Part of a small language model's weights.
Size: 26 layers, width 128, 2 heads of 64 (1 for keys and values), MLP 320 SwiGLU, vocabulary 4096, 5.53M parameters.
Training: a variant of SOAP for these matrices, 145M tokens, 2438 steps.
Each number is 500 + 40 x the weight over the matrix's rms, rounded and kept within 0 to 999. Layers, rows and columns count from 0. Numbers have three digits each.

# layer 2 MLP down (transposed), 320x128, rms 0.121, rows 124-160, columns 0-127
540528549502443487480458480549570560495507512521494507488498503400578468465499503551499455464490548429485483487520587451566487557556495525559524460501473500534468466580506507527473533470469476528572482501527477508523528424370464513465580498431445478570505469544474468525435496486485504509522512541487537518498507474444518444540523495561499496460414469556499505484528517477445448389477
522465472521453462524468461525523565562512511527482530520533465465542564560524477536531544515484494482422506552465595551562447475518477475483482522432526477517526458521504480516480542485475481546513523465520524495468469436473524522532422556487497460485542471495460497553529439494440511491532414529522514525439494448464489487549482540486476483542496469520534502417590498550579521552581
506473561537470513575525563443543528509469532599500497505530469514538486545519603379545505494483506418483450546494540494505446450511584482558558498453511504519519456502531428576478570507455529451547541482486503505522467446453530482499571477460519461576554518513514453439465429508455542496443542459489536426572510497532522515489554489492440538530431471421502513580508532468532554476444
570488516431459545477532553470518507495459456536503470533521556489474512508540468523527505565563446404359448532505490503510491499480442506481469465520569460520537500435502538478546476575492475525491460575564440450515544554511579544541433474471430508569504554505532552421495530563539474485462501418490453475468474530460527563490431495484478523545506462480425433534457528507506485514526
516491470463496507538513401453471438561499546485471485449503477491497489476522447497484471493365545491453477467491525476502553468497549514466462549525484519484529545529525412491521490435496496519546549515519476498403495447472484486483553482456514469472476439500468563475515516475455558564465532497459502455464505512499493496463385534505521508530421515550550475527468504483673467522480
514493498474552459510500431485524540527523533479510548484479527535445439527505481532476462473460420448528531535467487495465546496512492527475494490447491450492497503511441510453529480498494587532490489538525537478532553429410526501508549498478484527513470527485544507476499560513486439480495485506535517505518541475461465504535500480560494512468494493403497487504469559500612501497551
544456418532569530579527596468476446483542448483531456448547525487554545464498392514446542528517571460390513495486508490490468537478507583542526469530451520539538452529569491453494510552514538484470486504540562497468483484516485488554494442504523516449572514544428482472437521481592511498553538476492547538514471531470513470517463510506532523473487448475494463538500520504471491485503
456518452532505467467576536504522560456510499494509501551494513444468495492510436549505544530474451495407535498490465482501536517508507488522540480516427541535533492517459507493512475548522493469540538487452551496481515512467538546531500510569401503525430520535522501593476568485438463469533479490511513515552491460515488494418531463454515509497464518540495537490530550542715453488494
564531519485551450455530550540485458460502489489435595495507519535491426450478565480468514476521546464548413430482472508491542511420520475522493530501523539454457589533410512498474448495434540505514483397482496494522525487528380559547489508501424552473454513522472470513545519507489490574456522499469456531523507529528491539553557477450577431574525469492505507453541451514361566531489
513451477499616464450587510525461496452500531512580557521453473557424497491420561509442448475499513551453497488467484508543564506467499461486563416473457539535417520517478496457478532464494539515525483498558481566507506522518499571474481516501498483519513464481528448499530428511477537519533526474464476454512590526510545478508519508513520419516486505424590461487544516441628557453495
431472504520497503503503510464504537464503562555500485452473519440512513446448383530550540531503448570452492540608487538525463482534446475478483504533427534540447491450492491491479503481463503527501506515522412554416485486429554463498474431510505511500448520478453528546473550474379488560567538563467387495438564557413480526537402522596487486527470455529490558450528508437489532483495
528490500494463503480487469436531499481521526499470502505478463537484500517525623521549528482490496482571483491453468440496513544519452502548461444493507514486449519524536535499489539469546461479481535472469460532493451542545564450465472478560448472559536556496486545543456543542593539511528446523500500524447512533411470449494396518532511472518468516537533399489492505459516559542508
483507507462523474422481450513482498456501493555475511539539512502525425540532747433524513528551519437638517457408499475467490496474498387483466509477532477489444478468530541479440485472464495486546583487530510484480522410482491531499527474489434519496455545529507509433533485465438505486470466476480514519506564478584520529506516436492473467525457438479492479579482458507586530539500
507598499490499499454503466501489466493455471502538519517472521548427491490478585435534534465500523533550478517463439501460544535494552482503502488539552542510510489511513545497509489583515519452477458470486554456475523521442488521518497487491525546565468537509534494521505527472447549478583494528486495534504523561482531519445538555541486517512554466532478509527518500488649486557566
497472466558498518533522494508455507519520505435450442496511518471563484498473409516457574561428490501374480510543480531441460546467466581538512552506488456509522500499519449521445453486489518514574482492481553492477494478546522581491504520486543493494522438500512520444458538437486522518496497505481545531527496552509490449476504488533497504522453550559523432478442566538599508485585
541478508480501537517519510526489474499530525510503500511490471470486535472486507477488526482505492487501480499569551476549470552522497461520507462499510497489459518508435529532487515476503469513480534458462465500515543558596511456498502517564521514502507452476590550489508573501550523513439488529494525463466501562539522492463544527472471430459529518498469517549475461473372516508449
477472472509506525411440401507520496445492469470553449503521562497546479539476457506458447547529513482411489502530521410519532453516462544495539533520555496554465525507518503564480543536506586520528525542529508580456569478526513524458535517495521535531492413427540560457511518479481497480519488545557442459526513458509545541517521507545470582494500523481480496484473552491395496498482
470496470522530502507544477514485457511484490464510534483570464421529564494522553509447541478563451410486513548466462574500439542437520495506505508486557496501501460503485516488508479355422504483504503484483535508449443452441451529540475498459509508618524488530495595498489483533501443511516506472518558537540461588598599506520491505502523522515567528540518505449579547576617558479541
530534524483599487504461489567470494534504519533459493529522500558457549541524429512526432527472482522681498492479522505491506530586474521532539546532459508488511496453475504490472497464478504427524534599466532510529529528546464548489529530564499541409493444445550497472466559438521505555533527491439553460533499536516496537484540506470471449504464530506483498535469495508468530466487
528546509493512486524471489497481515546481551535462409632529532426580540483435579505433459453577525455441572488476466543500623468555554474493426477582572563484551489497545461484451581491523450500435514560591516405489568424553495577422440560532550531503524509442520517494474507458523530451487530517482521435376478444526506507431452414586412535497497484398482453495516509491429477502451
566499482473568494496482510508517428485551531484460438455419504451427501505478375466476502500421531539406494537480543545537467505406457530511434601469492520467508485521482504461512523525455496504537521511590517497486445413394501506511521528505494480469444548442563475487560509460480550533460487490522493509421535442548484510523526440467403553425466503506525492492498467522437528471437
472421507490514503513502466542516462521499438524528557475521477526472431536562370478495526565543461577473447518479462524461431483496513555517459499452449514486459484556489526564513483475485466554512519485486470442555563543464499529512531469562558484418496490396480478477579547455536467458461498469551528449517461510390470444480463524474488554548459436506550521513485586508468387482519
536515554488539521541536470514542536504466449495577485446459448499503485500473503509535505476478622529431561467481428502522473461503537625544482533607527482479595527509557519528476461555513526465523528600548547418501547507404482506456484596539541524483531489559500481497511456541533482536441459489543459501540503471550493499542479450560484500492532455522570589420548462509590571455512
511526482481438438431415516547486493530570470455526552526459491466484509530488453560532514519482453564406465506462515510483439462428438482478529432506514476469484431514488496554530519531475579494541552548489509578540497555478508489537521472462546485424475561450492519563570511545490453471434454546549464539440431520506476527475494512389493461437513509462510527550460484514411440498472
494485531526533553485459400544532514477533505533546504563478444461494506503502470440499517491473581526522454511474489536488422540486466445520546508525542503491516498492505490504498540444505526501549499598443500529479468564589487505522533508570497490473506451543548511568494534483588515523542485451446482529516437580515517515474412512478471491500456489530477512467432485448367531476478
483504438465487500494482537520515540508499492529502543483491473555497459467486668505466416452505494518695524504493502474488482429530443490511491433523538513475523494525482524513549522507497512498488495531510481454521509471517503457542491443532514548495497427550501493533530419529516505496525524478488539522478478528491449509491549491574525536524507559528481536550533453455551481424458
537527523510534506465443466536526465439516481545452515420525532449485480452472550549460453504538507531512535426463469503430473481471534459551622530558442497518456521463536488525522522517516451477497519468416458508500498540488524500435549481529447457562540470464504467485447482506512548555491549526436492477560486495538446614415510503524560492473495467528436502526535487416514552503547
525528470493577512508452518532453509580543510496511452567495461473598462585541470484524449547533610540573479521479485516533439513468485487481516541438470492484477493413533407521473472555435533469570469560473506488535492486496460500481613491482536488474486495464489478472543541457497505542455571489516552452509490528489534467521456484433492459474466514519440544503487461468453476513549
481561543468576487522491516492454523487442439504512490497549554579502497512486567430498517459523518445735445452510496498478525543558534499468479461506502547510508521526531556427497516500498501470470409536475507470534554522600503493420450510554492489517524505442481461503474497503550494504489518446495544468543567511510519478465448423535541540557490487477437523484462551457482492513471
571508444438527468510459512476536405439428499482512457482565499507567496563518462460474469481446501496501491511523490483480525500527461540529470480537515507437517533486562462516464483493468503479550490489543504494456502461406470528500525458560508480483540461483534511478488526466482535536491543520504504442456487466497487522549428505537495470532488538478523449505459547454591486445517
471516528524448548531559545509451532536519472499521483541443516546393493510486584495570484511599523501514480496496511477505478492502556478462497526452449504540454536532495526491559495564479479573475505493442461427496453601608494524458496493492507533449514499484420446505446516514499544476496501525508461514562497564545547451485590515467570502495476490513443552536528521574436517526547
497506569392446443531469481432527452523463548561483510517492497476544414496485468525501508419453411451445483513443491500488522482478518465493512511501476475512585499488472534527549567415533496462483516422477506479465543512418539551531516496538499500559549529513532465491449525450375489512517515512491562494489482533537546466480453496531505463476540487487551530513504550501590486520534
411527503490503495419472463470521512446493534469472456483436521491512533477541416505514515544514520460462530542407458494488500519525497559480511568568521521487506482537533503507518525605507524506438527490532554538488536458545516536514495457530456512550486552457482543575508525540487461488495454449453495535493513448508562505483537506467481580482548496540460578455582457462664429481550
501510514451460521569552489459565570510510471524520514482449518439447525488523539492420522491495485468422507522571537577545464454491540491516482465570552491534584523559397496522490480518523488574541491453522471555462452452424528619481478499484472580456514557480535543557498518541469525507463520452518536464483473512505516495478565455502497461454490534556485527530401455535500451445481
451512533520500535545510612521443575539533442511501536566516499526467534509569584456468532546502523538347463535514524543511485489455477378551541519487481554497510513505497499517500538506506483473469473455500479502532504527559484454530540616540533576526501481407501441487521457570618497504521517485473516504505539531486488512532499523478494446540490461480536475536506491488510517492439
540517562506493516521543543482507487501554448523468465494532490537438481490431517517520560512504453500477534480470500522515452520499516472473529466525457464490458403463524432514453504535461529527472489489572535466514516460525532509512490475558472443502555437559552437513582542463531483510493460518518483473442510583491513526498434462481451481483484478475473483484488522443400459528445
490600524481447520474582486503544475500531505502548449514535528436518507429441488437516436486527433489454499473482517469515472517518517516500533489577569482517449492483464482475463551524495470501492488553523526442486509338554408532567533505535418442564467507519469456490544470466450460514558484481473449479558494470499480466462476544542472542536540526506554522528541561564576531473528
# layer 2 MLP gate, 320x128, rms 0.131, rows 125-160, columns 0-127
459497535455534495504505490453466491510468485448470471472479487475457487510452468513503518513543478476497472554489506439437408474460467557470487487511475465532468492433473493533529457518523457503513548492522522494553488538484502544493486484491557590508469474545462516434516535488568503594542520542524544537538553525553541459494563477493530457494474460503478508519536511482464478480520
466438432500537523561469508482492490531514498552499587519570518518491436477466536437490565508486528461565419520524526430447420475520525498514576478444553496482508442476526487539499497488461492416503509532456514492486525445517501541543513484488581462542547626505524490426509515491504575515514513531534466509575559532560514539498502481483440525509510504478542504519547477484508559490456
624471516504502507542487464504481487537539441468505462584561496519469506451494468476580452572486566540498504510472544571477479464523451519525456497492454508435436514409499559488563574499534537533516453556536431480459424529504525481501519377483491489514535485549461548549511544467499448526528504450436435495491511534446580482544498495490557475567514467501491518504431547579500498533533
477494470526544545575488511432538465568444574533491439495434519512536465565497455522432500452435550490536475473506531505532494502477451505497497498483507558509469501490483484486493494539457471500465486534434562598464550455507455459520517581497455507517400474452532435459503525512488529544533504488508580526538571500531484553529536478486420460549580487518454508429471544494486460469518
543519483479525448524543519501478564525468462507491526514505542516457468480462442467515518473484499469535495530542535511508503543523501528520484478439436515468506482531455518494488462454526548492526485456499473484496530508490465517514573575465460475492496506472526522534543557549517434520507464476480559508528614461524433540524563495514540500487520495452517499499497513549485514494524
503521483561526471504475517487454466542524500479538526488475439511443550515512469499496448440446484503485484572474475511523505471561527461450547421487482544520642461451504520461461432480566566501470535525542523523479499524522492470512496591485532493479521481465502513530502503489498422573505476452545511472522469464476510437513433555465487603457520536440576528509554455443456408505460
515475523560468530506500556429497485414582424506507542574445468463417498434537461514512471483453464517521457453547479475521548491529551493548476487484481510504554503586483490496516490510523531476478545474481515477450501472515478531568516487499452496482415510515562488632477559555556473503491557479536548541505439497557487541463476483512576487495440497563532465552622507522533487490493
526473436510517520573459479527474439512518429514481499553533493456519569504494534451599486486532489478539539620493565476515392545541414493558503461394559440452545519509480518431515483453550560427495576548574509454479498485490486501538474470526512473528422536494523451555534458527537564498516437441547504552521482521481440518448471578473473479474572488492447455530461498543458478460513
529443548535608432489527482491503480483459561488534560466516435543512469475429497529479453461477509519556543503450470505464538502513468424509540506508505437550465503505469429477433558567516571411522491434532543544485479547510527549459441570505488442446480502511550484488546545488559493588566545530445504560532547490490433418471463509490417530565501467431537461449459538431507449525432
483485522447476441506548533460462477440517556538444506478491507429476595447538454468500549541558491571453456532523463588468446465556484530428545493574461473500524522468410481481379457486508557520494469528539489571458496469428527503517518542484516464460428498459519456539494515548442495478424471553495396479466492531494459563512468488567479495528402484489483490567494541481526532537469
520495555485513434584507428461469496464486521518470470502541534487462513499455479467503408525531533469494477542488500498528526475431461566481516472497523430486498508516528501520478520556486515412507523519533502463520573647512474485541491503515502455532470448479515470446539512507534503569515538523429516554499548560505487499464523383505438527448526489465474502494567592518461491543487
519459568494506429482544462534478494524478449560534465511519401546490557474596544449510511476522466615412547531511504547539550487605452428571465490583578510491458560422427559433562533459525514473471480529519548531608409531514485408442500500510466461564378478522527436607577530591405502541470439494560474475486498549430483513469525610476553477516527507469525553438465510497456547436433
488491516440504403527519491483509498470535465500505487549481475498467511477428570484499553500460509474517490495535472493475531485516414445478498527521492557439458437467497486480543489528576489463520508495505524544532538541464474522547493486512505443464554481516581488482554513536527542562596559531503472467509528547575536500544531475420485507463514484567562517544491526584557517561517
446478505494482478438504480524493454508546508468498460499400405520545494528571516496501573516485471477518470519475483527499594473469523491505430420545494542512600463489437465504497501416597522524506493514481562510560442449587506509437566494432500525524478420423498512514470530477479503523520475486545495507519525443546522497548548506541525466493554544487547456502489424486528479480444
467510457487472468501497479520473514488519440509532494459467517473474501484478476470552494500510472543521527492419442501428520522472524551509471502517523523522555437475533506444502480493495554504452500483529574498485474475459509517489500521478544469485522520545463406523506440524535471516519473538488505533525535483437457443494494470515524558511523479500504484491490560492494492525536
434477570542538493526491570487513449542474498450517510468430472564457496488559525463538472518504469456520528551510448578532517498507510458498499506537523475522510468491483477508494469439482469543464476523538523455525460491491514473519484534445515493516473490540539458592512453520510512511462460439550480528476477473485530505517498466490522375517471495503522548515570420460537508450472
495486512565556517502447425507450471469513524557514566492564444560556536499412459432458442546487517459506490541431430525442512524381494467468511578535519447509480589522460555531537471448475505524464509485540431527565496534430515522535495534511495443574485447512476516466508484494585419510508515455481520510567464548509595424475461541496456494468502543530459523447532541555485530441510
501474452543452533512503529510552526483506457447485479534505482466537426467486508494488523493492527527488477495542487453484434500413553498499435477479509511466469504501496470499471519502564483574464494448529471509491480488471490506502508481496494471519526569543453458548483414636501498542526522455588463560492518449516468494478436494437569513497539500512533477514554517462501483483515
566447495525503468506513480454503517561531508494494487569529385489505539481503501495516540412557495468475605496547499544507523441556444482550394413598520546473426481564485464478547560512619519511532501585551556458448442463589545529455502456540496599566551543477475318536538558510419521472494530525430414470429512487520438530534513511591513461471438486434525461546425558483442475538478
479551532474478517460455457583533528488518471490506498558531364596522462500448499510509468542569502527508453463512454564496569470495531444559479486520506495450468525485588523568535439430544358587514440517453561546464501476634531492448455470503498537484478452561491535467423546485504456557495469586551477525530494476453516430469464585514529548637420560502453461496492532427534516526520
495541461497502535476507523482441493514504518475482446442474494501495548520465578496517539461476506430487569519524510441560519539552454459478487500556554438522486498500506411490483503514497530423534453453467566514453474532546491457451463525476438531531559432589531526510451472564522486531532499524485511536499526488626475575496565497506458471468517489542463493494484474516493600527486
626539503529517527494589404531474552544564505500572500493444482527493517495473506472537422464508484532482535502519527610495409447527509518515461463474480572455489501469518548593455492519562559492446553540527558531559577525449495528491429601544523513561515494577510455531478503509452518521508545561507475531543464470586471544441482529533496443523372530508587506457559449530506578445476
493497453560535547521499537548494472519491477484457508489510538471466474494475499491480464535602520484563492543446454431452475467459596475500556519478503536467494572502459511513510483479497509480568554513530453501573522499518528519488573480507525431554515514490581455464508497549512500528582460524555526528562493536500483474407525532588415494478432367480532503488530533504413469494473
525495411561467528501507563462535502528520501454549488478526556551552490490444522494493498505556498532499488538564446502551531490574507546474437499533464513556468464489456463453532486569510518504453453492529518481500529490456544460476468505449493613487562547438534456440525443536440516443511505425531438530515540450464406527513620482487476492504511554495512491553473475549527509514506
563535498481525549483504544494511521540498504466537477441514517469514560492447495516543385441481507484532516484508515491480509448580394483466455450532502506517496595525516522530524514511440548524571430484436444499529502515514468471503479487544574563491500491473482445490447497533516443468455478509433485528489464536446496519465519463449571506584513567521456429437474589538494474573509
557514466497494565488428469432485472492516522517508599519537468488437442537434540476530471509469485466462472525480534506434443494462490460580532516502467493525433475464496554510473477484498480522482599500500452476477470514531500512481558527484436390467529540515513482459501498512513452575500538481484525516509461541517557418444498512468545476514509475480541498452520484460452517508513
446446515498480485502478512485532493428511535544469484467506475470429545419511515514461550477460451486504534528544475486421544450522529529540461493578553484452553511562519549482538500501530439568486492509536505519478487527484549489511410490529515527475519459516506490462473467533579464485454449522522436615491504489496537564535539490491555544542507487492535466429497566563526477450406
534524539558507522527516490525479486528404551516513490513479518572548497476496399409422532532577450434569459545497561469455523558468557517480456455532536541529538557561508508540473502492518481409478414587422437454489481503515472502520472540524515480509502535507459404500425518523563513500489474428466504494522509489530460517446480491535519474521483547516459513513470558514454529528484
525493432462512442522512494557498487518456549519475487499504524609581489494514411512525496534547441461497490517560503480467540532524467497459474488535477522503482435499480454594545525477452473491560520504471478547527500495505398504511505502493466463550490487526485486489570505523520556522506534453472524489521523479470462484537451476542536455463492498545477493524474513503445516527536
528531462486545453499458562515531524550507509524537538474497512551559540468544493552475561565485535478502544498570474546495422507552409563519534457495549470551533449525609418541512552512474493479464528550437478558565502461490401479500429540565469452538456465462539522546563507472511557532513499481515507555557528426502473517464493491504496501461524498515489466509445463524461560529544
475430499466448494578546498459498410523487500510503452519466517537437463494491438555513540401503468525471421449499505502503461520588432475556506460461476483518564530421473486534512527482504462421456500434499565519505530467515510582487502518518521498472503502468510557553503467498503489548492491467488523503514565459475488569512495510545520535477572520490478487506459463491530517549474
476472522503548476502486475456540537485568512563494479542480468500501485432528478544467530477488569521540485549422442507530542471600431482407460500556475428515489503565516515466542520572565534487467465460519531497543495476548494507514527438544501478581499565442496517581517582535521470520487495439524468610438539405468527518482485521518521592503517519521460506512553470471526451493468
478519525545428532463531523538459480537548532522473403504517491525577476464564497471565465514503441535592464557520459508447490523555480442479482497481437575525441500466481529482558494448577484441536511478466482508585470471550620399573495483480494523465441454566487528461534573420534486480509482472421474523477576560511470490545502446544524563569522509406473505424522528550482392473436
556477457499489455486508480530548456482556518458533492462466466490485481499447480472472497408513464483605503472513481526490521538545490554445522503510542491461498523493467497523467502508472449495540516554440529473490483542532531529499461434434479406499478529599446456513474547486502516462484421541520563496499551446500523485489468458485525548512525500526419574469480433516410495506493
520448489546492519528544471521508545528488496444568479547502454453490517471559504486470456540543540533455453477563514486498475417485471512486454523507499491500495549501460513525536494508495455518561458504455510494516490562508500517494501523445517557543475536519464525523502502579504510485387510459481505506486551511482496431503555447554534480527470513504501485559538457519517520495492
492500568457442492481564490453529469432531465481531446511462538391478531484456541448425455454478486468547468440498493445500477454522497529480480475541495511445470532473474455515505445466503454443495441630558454480454547396537498508566489467526496471518503509532502436459571478505454489505490509490513451496558528515509465455509515558577506529524486486555488505496610578535464461535455
# layer 2 MLP up, 320x128, rms 0.123, rows 125-160, columns 0-127
467469483428473519480556545478528448505510471549495480484496549452515473527523521531475486516468472519486489511593496459454464496549477480475559542534491477491489472515486480545569486556477446534484499528465521506590528501478519484530440459413523583462450529516535552543537499495503505478524581537558491456463505500499560569514518444466424530504515457480491563480521471549513526459509
496394475504523514536512492474506511460462478485483531513624498535442516506451483520472528499451510517560415492494475457514451534439496511449487557493522537546470484475507436479453482467439420500535486501425532469519490451555489457559484501560505427472541523505496537504599514487362499497470524415551464534477523511593525519515515509545520519461514459534423539489567455545447458523499
469483497538582497527467514459493460429478520524498516516454485514446479474445501509625533522464531566502527434479550441541526469403558519437516511515435476469491489494538426513437543463413541525505518486482560525462453528480521497463583496508517479426502419449417520565561477491480546496485449538529447518502481552542504501482535418504542473464436506478606586512548513531521475473446
528462444543492590520517485504481447586518513543482521461449519481528510483479452499487481458489559482521525435488526540473516451553495471443499478538482599446535549495529460551545461494425441440475491472492460597479509438546466476504539483483571532545469476463486454527485506497491549548548546504502540507495487562513496552483440508511515468598547493506591560479514535506497471495511
524485455448484539502526511602481509530538480505474556543504509523482489496440471447434548513499525472498512508464490488517532495476516522503457512431481461473494482544458509478460464495477514447483479475564545443514531522446460527471522545534534532537496526478540516530538572553499458495507486465522491472512547447491452525475494496558498477520480469449506506522472516420534491523556
510459490498528520588483513484517477442495408473521475391551519467521492526528566469490491468531557504522511463507481537541498529493475510554457522519506459502460505472483513534573479537479470456495469502386406518466546406500490489529492455555510589516571488500505468506504512447480517471528553505462495558463595521499579566536494474491511422551524463501467471520525557511520530480569
519515550568491590550533532457560534481551446479482526546465499497399482436526445493479472555477470447531397444499475455491585539527530538532543489443490530482591477545521459537507485456533468483501525513419481456468483504466471540561521480548450434433431517506529549580471578524522457558498508454514545475483463456551505526444537388482542451485498508516486502542590512527512473479500
496515460516469441550485429497461504555543487519555509440509363522536517450537474516445544561522497534507606533475493484422475486552506502491519464580470457485528383444623510520558466481552436477514539510492546562523427521471509484544503519499504501546459486525489486466411529443541484525434550520521523484559521547533508518583455459471458554436459543479533483500473568453526522436523
525508509481545438537465555545529447478499561488512539486572526482488513485397473503430536502459526446508501446530423461478524537431440477472553510431525448502491542514461506487492458527460504508539586470492523477450548490484459528419501570494491477416435531469547499498490569517596528532526516531450488499422527514483492432493454475491485540519503590446497511524478487510529496545494
505567465569536486495574526480524486524468538542527517476529499498469596476467551539494496511499517493439481551461490511488371551413505582481535463507509467495494542481495479550519445521475511446488526525495466471453575521518501502448503520545527446488502489476515541445490502481572469526524442526522525471524556465509521515496435485543498424449486484554439520435573504547538560504585
402560487517503473498533506517508464537470472486605475427552559443447484543546513465530485458492466544514463564480410539527548467499455523508511529500484569503549492538425486524531433535416525540470515524488613484478511509550520458499533537433585484462495509528596498507491482506465474506492512447449496416512470538479490422522565447541434558485466476446396470493517561499461469501454
539509570444492474507466460532474437502458389598490559499425419508473547399521483469516438459540454546410512473503591503500526404491505539480488474497496533459511493438442573396521409501536389402535467553589516630511477623442434486514479518561429528625447557536400413625455514541488444515553478449457455455606402528432416543468442603471588431485517505445575535531453449455483565471507
555515515482554507460486503499468508484518440518548514525424457485476522412447561474505493462525491451538480523537538508542536523530489531492497441489496502506473492491467512447504468519526510501525465550545504497455536514465494502492508533541467504511517455491517436524536453493494551515491494431529491505447501518547506525493507491519528513507504475599553484560443527508582532513560
585492457584620518540526545467508507487467517449539536461527602539503516473477499522451525566449529467563462451501535500500514528516437501575556453519489475465479562521439499531493490531476451462529471446413515515494541452508499501538474512522482475465535479505493486467587486476476480503477561560530494542466552436431553514543453432453449511498485438452363557504514477571464487502496
488510537543479532507512483461497468515499590478472515500539431539503519502500499501476460524490476457498502508523532542513486495519498477518485480544475469499474476473491500524528511522503431503534479462525430448500537495521480499472515473501432496456447477500529521494480524530544510544490515450546510431440466520564495494535552546459503489507497516490506505533484417434467475502474
461518474498530500556557558544506497525528520435398563410478615494447529548500493515509449510479470544539513560570565483519462515530483503497442453494481544464469529495577472535509518433552483508580511449509547554458494492530440433448510469515470492493466466435495484451495511499508526423549535499522499473523468454505432438478504443536448513452535547542473536534489508544476474490487
451531529546475487443421470438454431562503534564548533554590503571552466510497535435465480469500511571510522559547446541424532525484458438557627559562540556556560421498531504518541449433485493541493545419490401479533564450513497496446530532411467534544498514566446477512486477472491474447501542518523536466550492584535492436492540571508432463442529517505541485468450501548503506535481
502495489513524465456464511510425425539390555547467498451472496572466487472538508492518492474518486518540532525441541518458451536497533478497484516509498499508516487500478503535474473519495456465520559468482530467564508542543492560511514502457492462573464390459544468474519523462501464502456473533436527496531487563466511532513446529483496516477464512485514539502481575493456493483498
444411368554427476485536568515512551506541482443484498495457568623493542519601544587541458534441469529498496449521481502511528511431443497485483512474401483535514501508463543454531473540528495538556523437467480597506426421474645506502541484466453573536405557504493546501493455496441528562479503484512541586553473430448541493532513569581470461510483509495528456496521380557446541484493
501491515463556498575465549474503448451509477530515524511448445497508492458581464444561463452479467488516482479498550535588512493513474506413461439458536547505498504581508496457524515470568549485459569559505504497556495552434457443455517468504470411545497520500474373526544459536436565494542511496573562516507472532551459474500487507442584548425503462540493466518496541533467454447484
465494545452472500534534517492518438452490473565497514541530427513481477473483488442557505518559498519544520485489492520421479500564539456593523480392503521466565476452542559482523504466493494461526508581585517477538509505487489502470548451516543487545477560450466445471538509504535466536494542463454502513557449486454551472544436482477590488435525493485530513495462520486520514509453
485495560484507475500560468415516524572416566551491453533540487481382479445482459555494510480476539507516466490498544461462477511496513501520503509515490565581430501415512534479474498467500424446448558500518516525546547562469503410502499508525516527571533467535481507516427481485488456567432458478611489532492473509540487505501570531480568566499457446490444475536498525438455440433439
475496496449520489503515461496564458516549504496501518476471513537525558473491499479540574441470503435478531495480498558516504491609437470456472526460418398450531528438421540470480528468490459546492484442473524488476493550486519510534321532438512584532498479522438511469519462458538493490473528546444535533440513468524490521614501432494568465558542529494436563464551472471558587480554
436482546465513510463448464522491493488515500532492500517500501478466463508503495473493508519470545493462437487453531557457478531473499495532590526491504476480497494477521531502455575448483481498567503531479493492488458518479508563545533469624502441432506497549520577552441512498545497545558486528447522459495449584450570507460425493519493533490478442570429587472518482403476518434512
432547519486529561439537580450527460540539544507540435413553528510472439545427525561523519520516489549494530513472487475494514552543432542499568482548471519412555542456534542527515440428547430498491521525466483517512468510527489551485577520489421495538445554445461545524477584445563501496485588421488472511485480488482530485489536539476485496526510464516474533497448520523454504541491
512575489492500527508520441545527469506498512448492483477539561490390447526399474503514435548490490479470479545463523471486481538449477462539477489469558548533488463484410570487484441467470507545583567454528524497499498453488492504493418546490547502428473485476494479495566521485480517506550459537585531586504540481523511432462484536508506572468473494454564449458420505481518480462462
522551534504499495541502518480550491489500433436575504429480489499491515559547478475537463492502482501489503511466571502561480506554571459453474517478503491515468533486387494511504515546492523462469481503527534491513505474524476544546508442541481508519538528503404521509540462513476471520504529487443496478501466579517484504509475523455466479496564519513516511592513492459438509508602
457525520589469466509513509512560483531498581469500528500520482516554495564435483504541538520546521479424513484437501437499475550468469531490511589526528533495479467528517473546431511562486481496531562487489474554502506474500485514494496532536463534530513523552469492504460488497576513504565547480483525569499438406521515498520507486504509507517528509528527491553508505466408528448458
491544545514498456497507469536563485557500553502470520481497466510501440443490429503464525565481484475468493496507476537474529520476481515445479514475561540550474475553422456560529484434494491489441498501526502513544492520511458458479456537531453440558483509542524477475554458481533512605423451507490501552520486494470449440487488517494564503405511460585450495457471526481529469491531
421482444478435455536529479462544543515497524546498484523485494533512464570476510433554479412500539505499497478513538482444475518561529471434551507503461469444473490577481448457484490549500533532493471514578612487421510506512637495524505530501529492443537571462428476436434518531478562487492490508444560484567485525467516470467518558547417524504510500432491489489506545494480511429457
506521591437401482594446475455530478489492459493486496578495497471491481479493458512501540433458439526509459462510469494520536471521515467462453490441470427509552560508452521566538544453509462396451488484512523493456540519487511540458521462501558509510501526501514558486494462502469471488560480470490503508520495442544522577475451487537537538495562537518560492508447473456479556443473
461480499527565464478518480511522527468495524537493430532514447517473471439563484496501462435521505513521543520486452515431585489553526527473474549551525459492518493459537490576468528619559472557464474492438518511507507429530459480513523506560475510586512514363484502547490521566501434488519592400531545608464508467503533485459539434482493562464531542520437486447556453457526470408494
399526479495551482428442454483485460564465516412542477523542496566488464513564490474602501552520501574550548500433446483426494571477484475481516469452486509515503450472518549436506505371510462386408550470511584417543498493534559421521507486466469428451503465528447494455544478463526518490497423519446550524500554523546408481588468495491503510529483488468468534534566538509523450493447
442508519472531569511492472570477508588478515537459447507536498488513530473466514518534548612498490463434536564477553489492512496437536465540492491495480482453501467519491521513500529483522517525464577483496437536563556492477527540512541555477493565491498458427469499494583502483488528526544622523480466513439527553497524538497533506482498497536530475479540461516484517533481551481531
477496483482532502514484500479475507475529469524521486475474451483492500527433481468546542422504494459536550502492512492542473465437474520474553490555481452430494486524478471510393517552486534526427519403546544524481516535496524525513514518538507482489506441527471449492539547464530484507479508562526519505488499558486583543491500492488476515507466463493530498479544553495497454519475
511458498503393617472518488478474548482509479461564565468471478497485532482434487492410452514479536523517490486519419501528534458481500454532530565516457550506534533491532436455605444463535436516435440564527469466488553439459556482538461519585522470514537525452473501505506515483414515547487532495521507475529481496400487408501477584524465566495483501545442480511551479525478493512517